config.yaml
hidden_size: 160
num_attention_heads: 4
num_key_value_heads: 1
hidden_act: "swiglu"
rope_theta: 10000.0
extras: ["some layers without positions", "some layers without attention", "local attention windows", "shifted keys", "value residuals", "hashed n-gram embeddings", "skips across layers", "LayerScale"]
init: "uniform"
init_std_up: 0.0188
max_grad_norm: 1.0
warmup_steps: 547
final_lr_fraction: 0.1
max_steps: 11872
Each number is 500 + 40 x the weight over its row's rms, rounded and kept within 0 to 999. Layers, rows and columns count from 0. Numbers have three digits each. The size before them is the row's rms in percent of the matrix's.

# down: layer 4 MLP down (transposed), 320x160, rms 0.14, rows 68-123, columns 64-95
# gate: layer 4 MLP gate, 320x160, rms 0.139, rows 69-124, columns 64-95
# up: layer 4 MLP up, 320x160, rms 0.141, rows 69-124, columns 64-95
down68 092:492453523485486608504494539491522448537510449521542468513503480531478539525543415482495517551540
gate69 107:486550471590494529589473507525497431507488494518501530465482543543552487495530556488478472559568
up69 102:482579497506495534486537443523500479464434480491495472480490536479476557480451429529508491520491
down69 104:550537532436449541522559486499469505488490502419523464529528527570459485452444514584515457517458
gate70 099:509503483551493585425522515470469505589488517530482516504474479522512528469519565467525524514501
up70 104:473509554535449481406550535539447533534508514508477522459504510542601488451506498466497557482588
down70 104:529445526570488607479490495523444468453474443524489488518574506506522548433496559521557507493526
gate71 110:478502488576502539439454447501591500494483508545511474536461456536400522512529554541494505472514
up71 109:566513478434460490507433457521513545433512537491475467482523497519554520555453429509457530532477
down71 106:482505473401475523518560481492449494524501507514540543441502478444500504424480432519469509499505
gate72 110:543482459499478529496482497515471449532482448522545573538415529434524551481465487507476529470532
up72 107:470492444463504485499572484487502442477495432546602551478488504512498540524456503523427489494583
down72 104:546509496503513463516572589509484443480490518497591555498512529522467481493479462471495577546536
gate73 103:536513504515533491437530510543445462503510531497471529497502558508490507556488530588485481554489
up73 100:488481468533510475491484562473447468488427472487396502441493539403431516538556520545500528568531
down73 099:448468469507561353450560482532508476509451491442568504518585558513474491498491481535491502514464
gate74 100:490540510447478518507553498500580431494530567501530467551459504382485516490478512474479549496439
up74 096:486487552562603492496462448490571514548553440464477536480460461464523484551510505501477544468458
down74 100:485485466464428335500527497480547545497526515553549474502492552509535472526451503531494464494521
gate75 103:463493507439494687563459465433501452482461491541552524529482448532518526450461495487467467574427
up75 103:517491538465469537480432455493416566559476489461539531519485534527525481443431542505521477497484
down75 103:484537540603395348506504469476497483483563512463542501481485485534483507506480529539519552482445
gate76 100:412473440438462552495487552517493520461523508520479548442463529514480464516518511447523492576446
up76 096:454503551496455509485528426522505563490466564520529500511552445516507462522527452539585409462490
down76 097:468493525462437506486531481502436429479448529537439445549534529516414538502520462510439506456476
gate77 100:535482566450502535499509559504538476488452491526529395557478490499512505457515549530478488469573
up77 098:500578435491463512530425558550485548448509445487484536453493470485562531529496449505544473465509
down77 099:472549505519504564601557533574466451512513549502531478510514475490528485515468503509505526500568
gate78 091:517591526530492482514440461454503476493542536535470468492477529480496432470477571464529535512496
up78 094:596541475593492463503432520477532516518451504545438506519485466494511508476457494466586513534552
down78 095:533446561528565299478530475477489522527512510499574498496577547490521541518474539561477427498502
gate79 103:568475475453445480511537455472495491482503487507489489525462474526461505476486473551516482478490
up79 105:472454500471444547527542523490417486510510444430562566482541455538492473502465574526448542434555
down79 104:441485514506441382496538454490485450465552449438551509505541422506466449537447480541497543453491
gate80 096:478493519571494511449512495506463518538540453508456384444557505482468481535516537450483495548541
up80 094:534550511485467516480506520484521530443426508473561494454582474443504501468494531435557481550466
down80 094:480466497484495415533502427562460528460551484524531538582533470504514490486501517548504517446474
gate81 095:505518516518516516533435454509492502525442497477496522544510482477524485480476495443442559590506
up81 088:482528442444480519509551537540499548506528472524500549425502494471515464505509491470558416471427
down81 088:555446478483488627526445443470519462439490560476520522511412503524481434580526551499506533519450
gate82 102:436497443496504493528419487486565481533529465554617530496510468481461489611506579485480534459432
up82 097:507530477475509476502483491509510439510518474523578488448554432471488553513501471424538533503478
down82 097:435503438472425412437445547526527539533532503462585551468581539468468516507537472465528509484577
gate83 098:492513488562448526508516433499531434563491499482540586477448518526454505467534437437550532488445
up83 098:476471432507523466536506533505543476454448438561474481474489514499527453520530518443456543559473
down83 100:400452501509496471501468548470602493466507495542541477529539535441518476498489508463547512478506
gate84 097:487587514531519527474522485552519497473465470608464519571498447525500519526573526553549520435457
up84 090:502551462552485515485523435574471461522553458579538534534484446502471555501525484542508500463462
down84 095:505483569488474381461527534570519483546469447519515482621583571511494534517534508494566511457444
gate85 103:503477499436428536478503514464530460574478488544504514488481473501431542508471564512464504525441
up85 103:504476499491445525485496517563427463504459459552464461452508452497513496468509518448471472542550
down85 102:513482498510535542474454409577442471500460424540549452457460531442503488519442540523439462521515
gate86 097:594452522502538486578506471483562508551565518522521523554464429526500480415486499479503497577481
up86 092:592529485499478527479395543485545527461511542485455557511452434465497474474438483466477455517494
down86 093:546491513469509525466482580497585533459532473585500530461437515391484525481511516463502508561508
gate87 102:484503538415543534487581540451543431550466454503439507476536509531397468469553467483497491489502
up87 093:516513481521465495433492443461440456471465523452421489544479514569477482501525494476528477491572
down87 096:567487517532473441463481461517485489497511530448453494519503532526470498506482525438509511447598
gate88 101:520469515525549566448572429542492494427433538517467544500506531575491448463577489485475433431491
up88 097:454487563518456523490504460542532508490532482446481519496499565513533474524507498511438466556479
down88 098:504472552493512495496522464547523455516526495505447476521392568460465532504519478502498479528442
gate89 101:457558481504525517474511507533541513480460558580526541487505415444535488439518547543466515473454
up89 103:526469558491446483460493572517523498501564516553510547504482561484517506499427484433507440471508
down89 102:516512481496532618490466442549501552515527560500456542477511569527525562487487437601507515470502
gate90 095:467533479480455501531514481475527508533505523540478535479556520466506490451520545442554508534578
up90 092:496490473583500505488532529495546538446511474506520549481488529550456514463483532471454416462534
down90 093:449484481577468531526516529509479497473518557530436547523583538509455489462500565447549518532545
gate91 095:443562428527462480561465425533559388506540500488432530538449445525477498419516480565566481456506
up91 105:496507471464504487489460541493564458436555535499499481525547504562423523465516439511498508452500
down91 106:533511505492484242505468526503498523464467521525573477522569476490508530518512515464480457535493
gate92 089:520475517514562492505493469514499525478389512530494541519482477476475509532456464506530467603532
up92 095:557526488500589511567547492566523523525478447475482521466541493463536440507424485484435504522484
down92 093:550437485460461572524445462565474509523451508539494518493473509481440500518526455538556494484537
gate93 100:401521497495504506418540499576493462527489516412486511512416466484538517490543510498533483483532
up93 100:549543484522512466533498552473476449557468471482557459485550450514541454494529509504429485468516
down93 100:493423536482497575489493481539537514495416452411551457493464459442536517495482466475523586483511
gate94 096:460508521518514570462483490521498432450469528509486475486487494513458498482506536509507435492412
up94 096:475513530476478560481524480494515485434499452550560514505524502506518500459483505470553542505460
down94 093:467556537418482429502475555550503508483530534539542554429470533569467498440518509556507503516538
gate95 098:559524470489472555443482486537542507522555496502547493462486504555528511481536476461425530444529
up95 103:398501545546532526544526464542541557440533518461472480434501497460534504478492461479510498552485
down95 104:424505451508571650483495490522526581465566517443472487422553487475555496532488506453465538511435
gate96 103:500513422503517525454447520402524469568545526526542544511441470480465491484499451481434443506503
up96 102:545489451498533467412502522512430451507487464549554531484506521551439514497536404458459437455555
down96 103:532501498494514522472472558518393391462494564459547558505510540568499467514499491470492471464490
gate97 105:555588475483523573462513493474492472538532532442410399558461420511472517457535493472516485438487
up97 102:442541420524521538487503484411508505540552473493608524509498512422464490529504543477474534479529
down97 101:479531403520493456506486491479481495480493489468497479501548496485519533511529485544484506521450
gate98 102:494494426533467558508506502544539467578539477492501517408449531456511491464517588538487489522479
up98 101:527496386458428491452529419511490467511503554549510532523506510477463496533474493546525492425469
down98 100:495505459462508559501497460499506510481564508510417490492514557498429465468500533515533501501478
gate99 103:450469552505548557470512435432534477563544441427489499532443452555472478501464516497445516443502
up99 101:497507481453471516513509575603488494454497544487509458550510568484491491494442510529551486458536
down99 102:554501480429470451547485540501477532454544493546480479441543541506530553479459493508518478481528
gate100 102:588468483604553496435449462505494463480498507485520558496549576440468461479492464513523466530572
up100 104:573466499495535474486520462569498485489530529524530478511475476474510426488442439421480503471528
down100 105:467524528446478517502539513562463524516515527441445471546489456545522469479522605512455571453465
gate101 104:501476521476499481475572475478434512555517465560449523470515461461486507550510518580515436480479
up101 105:414474456511432493514515469588494524512520487516505480512503410544437569477465518521470448489399
down101 102:444436529493517480527461505505448542468545474472487478498594512500469523504500573418511531479450
gate102 094:457508525535530591464487446484472457507537505522524544525528478515477369500546501481459534499545
up102 098:508511480492498495495464482550510522513516455547522391532510483466570536527527510555548536552493
down102 099:479522441522530442518474482504481467548412488567444505449429435493567558506482477530516521499482
gate103 100:481496446516555592506486519445559494439444445518486539463506451552565495462556510524583447473422
up103 097:482453463468542497440477479558499465577502573538531571503483491460548534491476525515393472495565
down103 100:479511434495547440477497488502517462553534513556513515511426508495501550507478568522406475522534
gate104 100:479459527460445564513541479509463596522496492433572476505443489467510480484549515458481463467467
up104 101:532520486502511504526513459556525499464466433540542499503478497539480501489472505538468481474537
down104 101:535599442547537505509535518557479507499450467520531492498447447522450472540458484435525522500607
gate105 104:527485459527458553473487454577521502557506485533515503486520417556497547535544584468483463523448
up105 105:402523460465507495484487520497450471484517512517523513486470579450486495538449481537554451530473
down105 104:431528495483488530538493477470509498477505561477485531477420567476470407530453454496492531574500
gate106 102:536487499528528516507493460459442489428496487477521583456512557522546524491463547560443504524493
up106 101:462480437511491488491466542488584514469541517488542430506479517492451517453456478453574557511489
down106 102:485457403537506599484496454528533469538530492554522448483418430482405451451475478486535456533485
gate107 099:486573458547510507550431537473502474523427461498498580441502514484543637457552446491512505453422
up107 096:426546506524461481471443560450473503499547494512430539472485492462506518521445528496464573555522
down107 096:437523571540496579496524480498456533550494515527571508434464506490577505513478534564508509533465
gate108 103:570569488505433509440460498483465407522497485479536499474479529450423543483503511514506587435445
up108 101:466535500554444528522479552463513579500484467437432542471509556478498502525502621523590542484499
down108 101:462497439526527382529502486417464516479469512545451503478510531514505540537554513471536469475473
gate109 106:580447433508487507474471464435467511549482550477490507524442506534525513552516506460460511492466
up109 107:494546533534544559508556549547531572499538465521502482506526471533476451519522509428512426489572
down109 103:546574462516498545532519467566496491468498487463572491487461500479536518460522500597491437482507
gate110 105:515510492562526550452520532452523481558509459502441514429503466499450475440551511499526505450432
up110 101:367493516508574515506499467527465498533486411474465472525482525563594540488484541576499531540525
down110 100:443527582551544407520432506482494497471482457457540485488428521472463524448458477523498437492468
gate111 098:538536513516519583447521516518536491547540558562566489472539479544500498531467415523463497489426
up111 101:565499478469538497520441509505515440555521510481577439501467538474468516523460520433446567460510
down111 100:493540521498526434566478527474503424499519482535459481467491513418518496447502541498458607504499
gate112 092:519512546514465523442476460499412493490603509538579450473448445550545488486536588459496495467461
up112 103:573523506603482467506394476461457520462564539521541471453437466515516424484486534504500545502463
down112 101:456464434513479463516466475474503558503417514421457539501534496496493547507496491503521483503502
gate113 095:509500571464526503438558541501494445564442455557385529469479454555472543396554496525459478474492
up113 090:483487550432478508491505535497533436559507472511486525559504492485476572470421556492506492505493
down113 091:518486505524463515474487470463533512554432494496493513552555446460403552467478513505493452547607
gate114 094:476504417492461470468431492548534445511506578495556452459468456527447438496521518575485423456484
up114 101:529501458581470490472562482474478502474454511553476546482528540523509541489505538492545562546520
down114 102:428456471441482413496511465563524423499467516482500480487548479454480503540425510514460423516476
gate115 116:486495511456562606568467483502505474534461483576421494497512447506518565483482442489476483487500
up115 117:526436472518469479531542466456522440501508492384541475493538535502545505475526523505489510471480
down115 112:527417510523497454520467574487427483541435510447473515485447500537525519462482525493513531441446
gate116 104:492494538425540618529470497496512562444508494440445469553419481460478523440499532501451457485475
up116 101:451460461507485513460517487555429524535453497522565495491539459482542533428533556458579467500508
down116 098:530533410557457447508476561514465453484511460523464438479483530494514524428497492489534535468545
gate117 104:445584416495531522492459515470515509531462483542502524496500441533431523522483530478443500489467
up117 097:570466515508444494486558546490478519534494508440480440446479572467483572551495450512499498479558
down117 098:443554470591466592435472509491439567557540482506433470435414473508495476533454524486585509462505
gate118 089:470510517527480493486529462484506457524472610496533555482482498478510529528514507444480552420458
up118 092:511555458548507480534503485525449518539457500580542437443488478398505473566504517553451490477503
down118 094:428467518522527519475515475399512515433573447478558538552450500565558521471505543523440460520489
gate119 110:461503437498492529458485472518530578490448545490521553525489515521488526467475498576553455427504
up119 109:483535464448483528501468508538479552478538479503488534526516567559502477507499468503473499525503
down119 109:509496487441507543529505520510513478487481561516498466518449559499491491443448455605419500532546
gate120 092:487547511492454603412536503545499427485456470476508556562458543538394463455521514451488481456537
up120 093:531522454481539544550503430508482558624503473528539456504471436538529517488431501539424507428458
down120 101:523516491509524396564435496495483538562496476531500468478433457555486498512504516534461537466510
gate121 096:509485507540556550474489496474524534515549530444531423480478481556507518520472457544516422544544
up121 099:525495508538559515536569507505439468545523548527557456472484505514520521544541433508563502492464
down121 101:478490482477491338508473501470529455499427503534444545514521460532516462469546534490535578461511
gate122 097:473535514542542507496474489530516476505602557505543494553439508535512450503518512419453502475481
up122 106:473500497506488498505472517467425518548442478526442515379548506469512580520554565534545466499534
down122 105:504512542464542688480494489571468419495573512525552484575449492517484489499520444453453519474478
gate123 097:616594539547511516425570484482438549489504515472531554479460495487467473521572481570477471511517
up123 096:574504443485522481497544550530506394473534533438520475488477490434490555455487519494507523477500
down123 098:508513410472542533524483502461476499402456486464481526538490523506518437472437474523528528528479
gate124 104:447516451496489555434521491427598560533489520501530507537491535486566507496564537530462481574512
up124 106:510486479525507489525514469455496500553469474542586435472501562527496551457538447547537439516525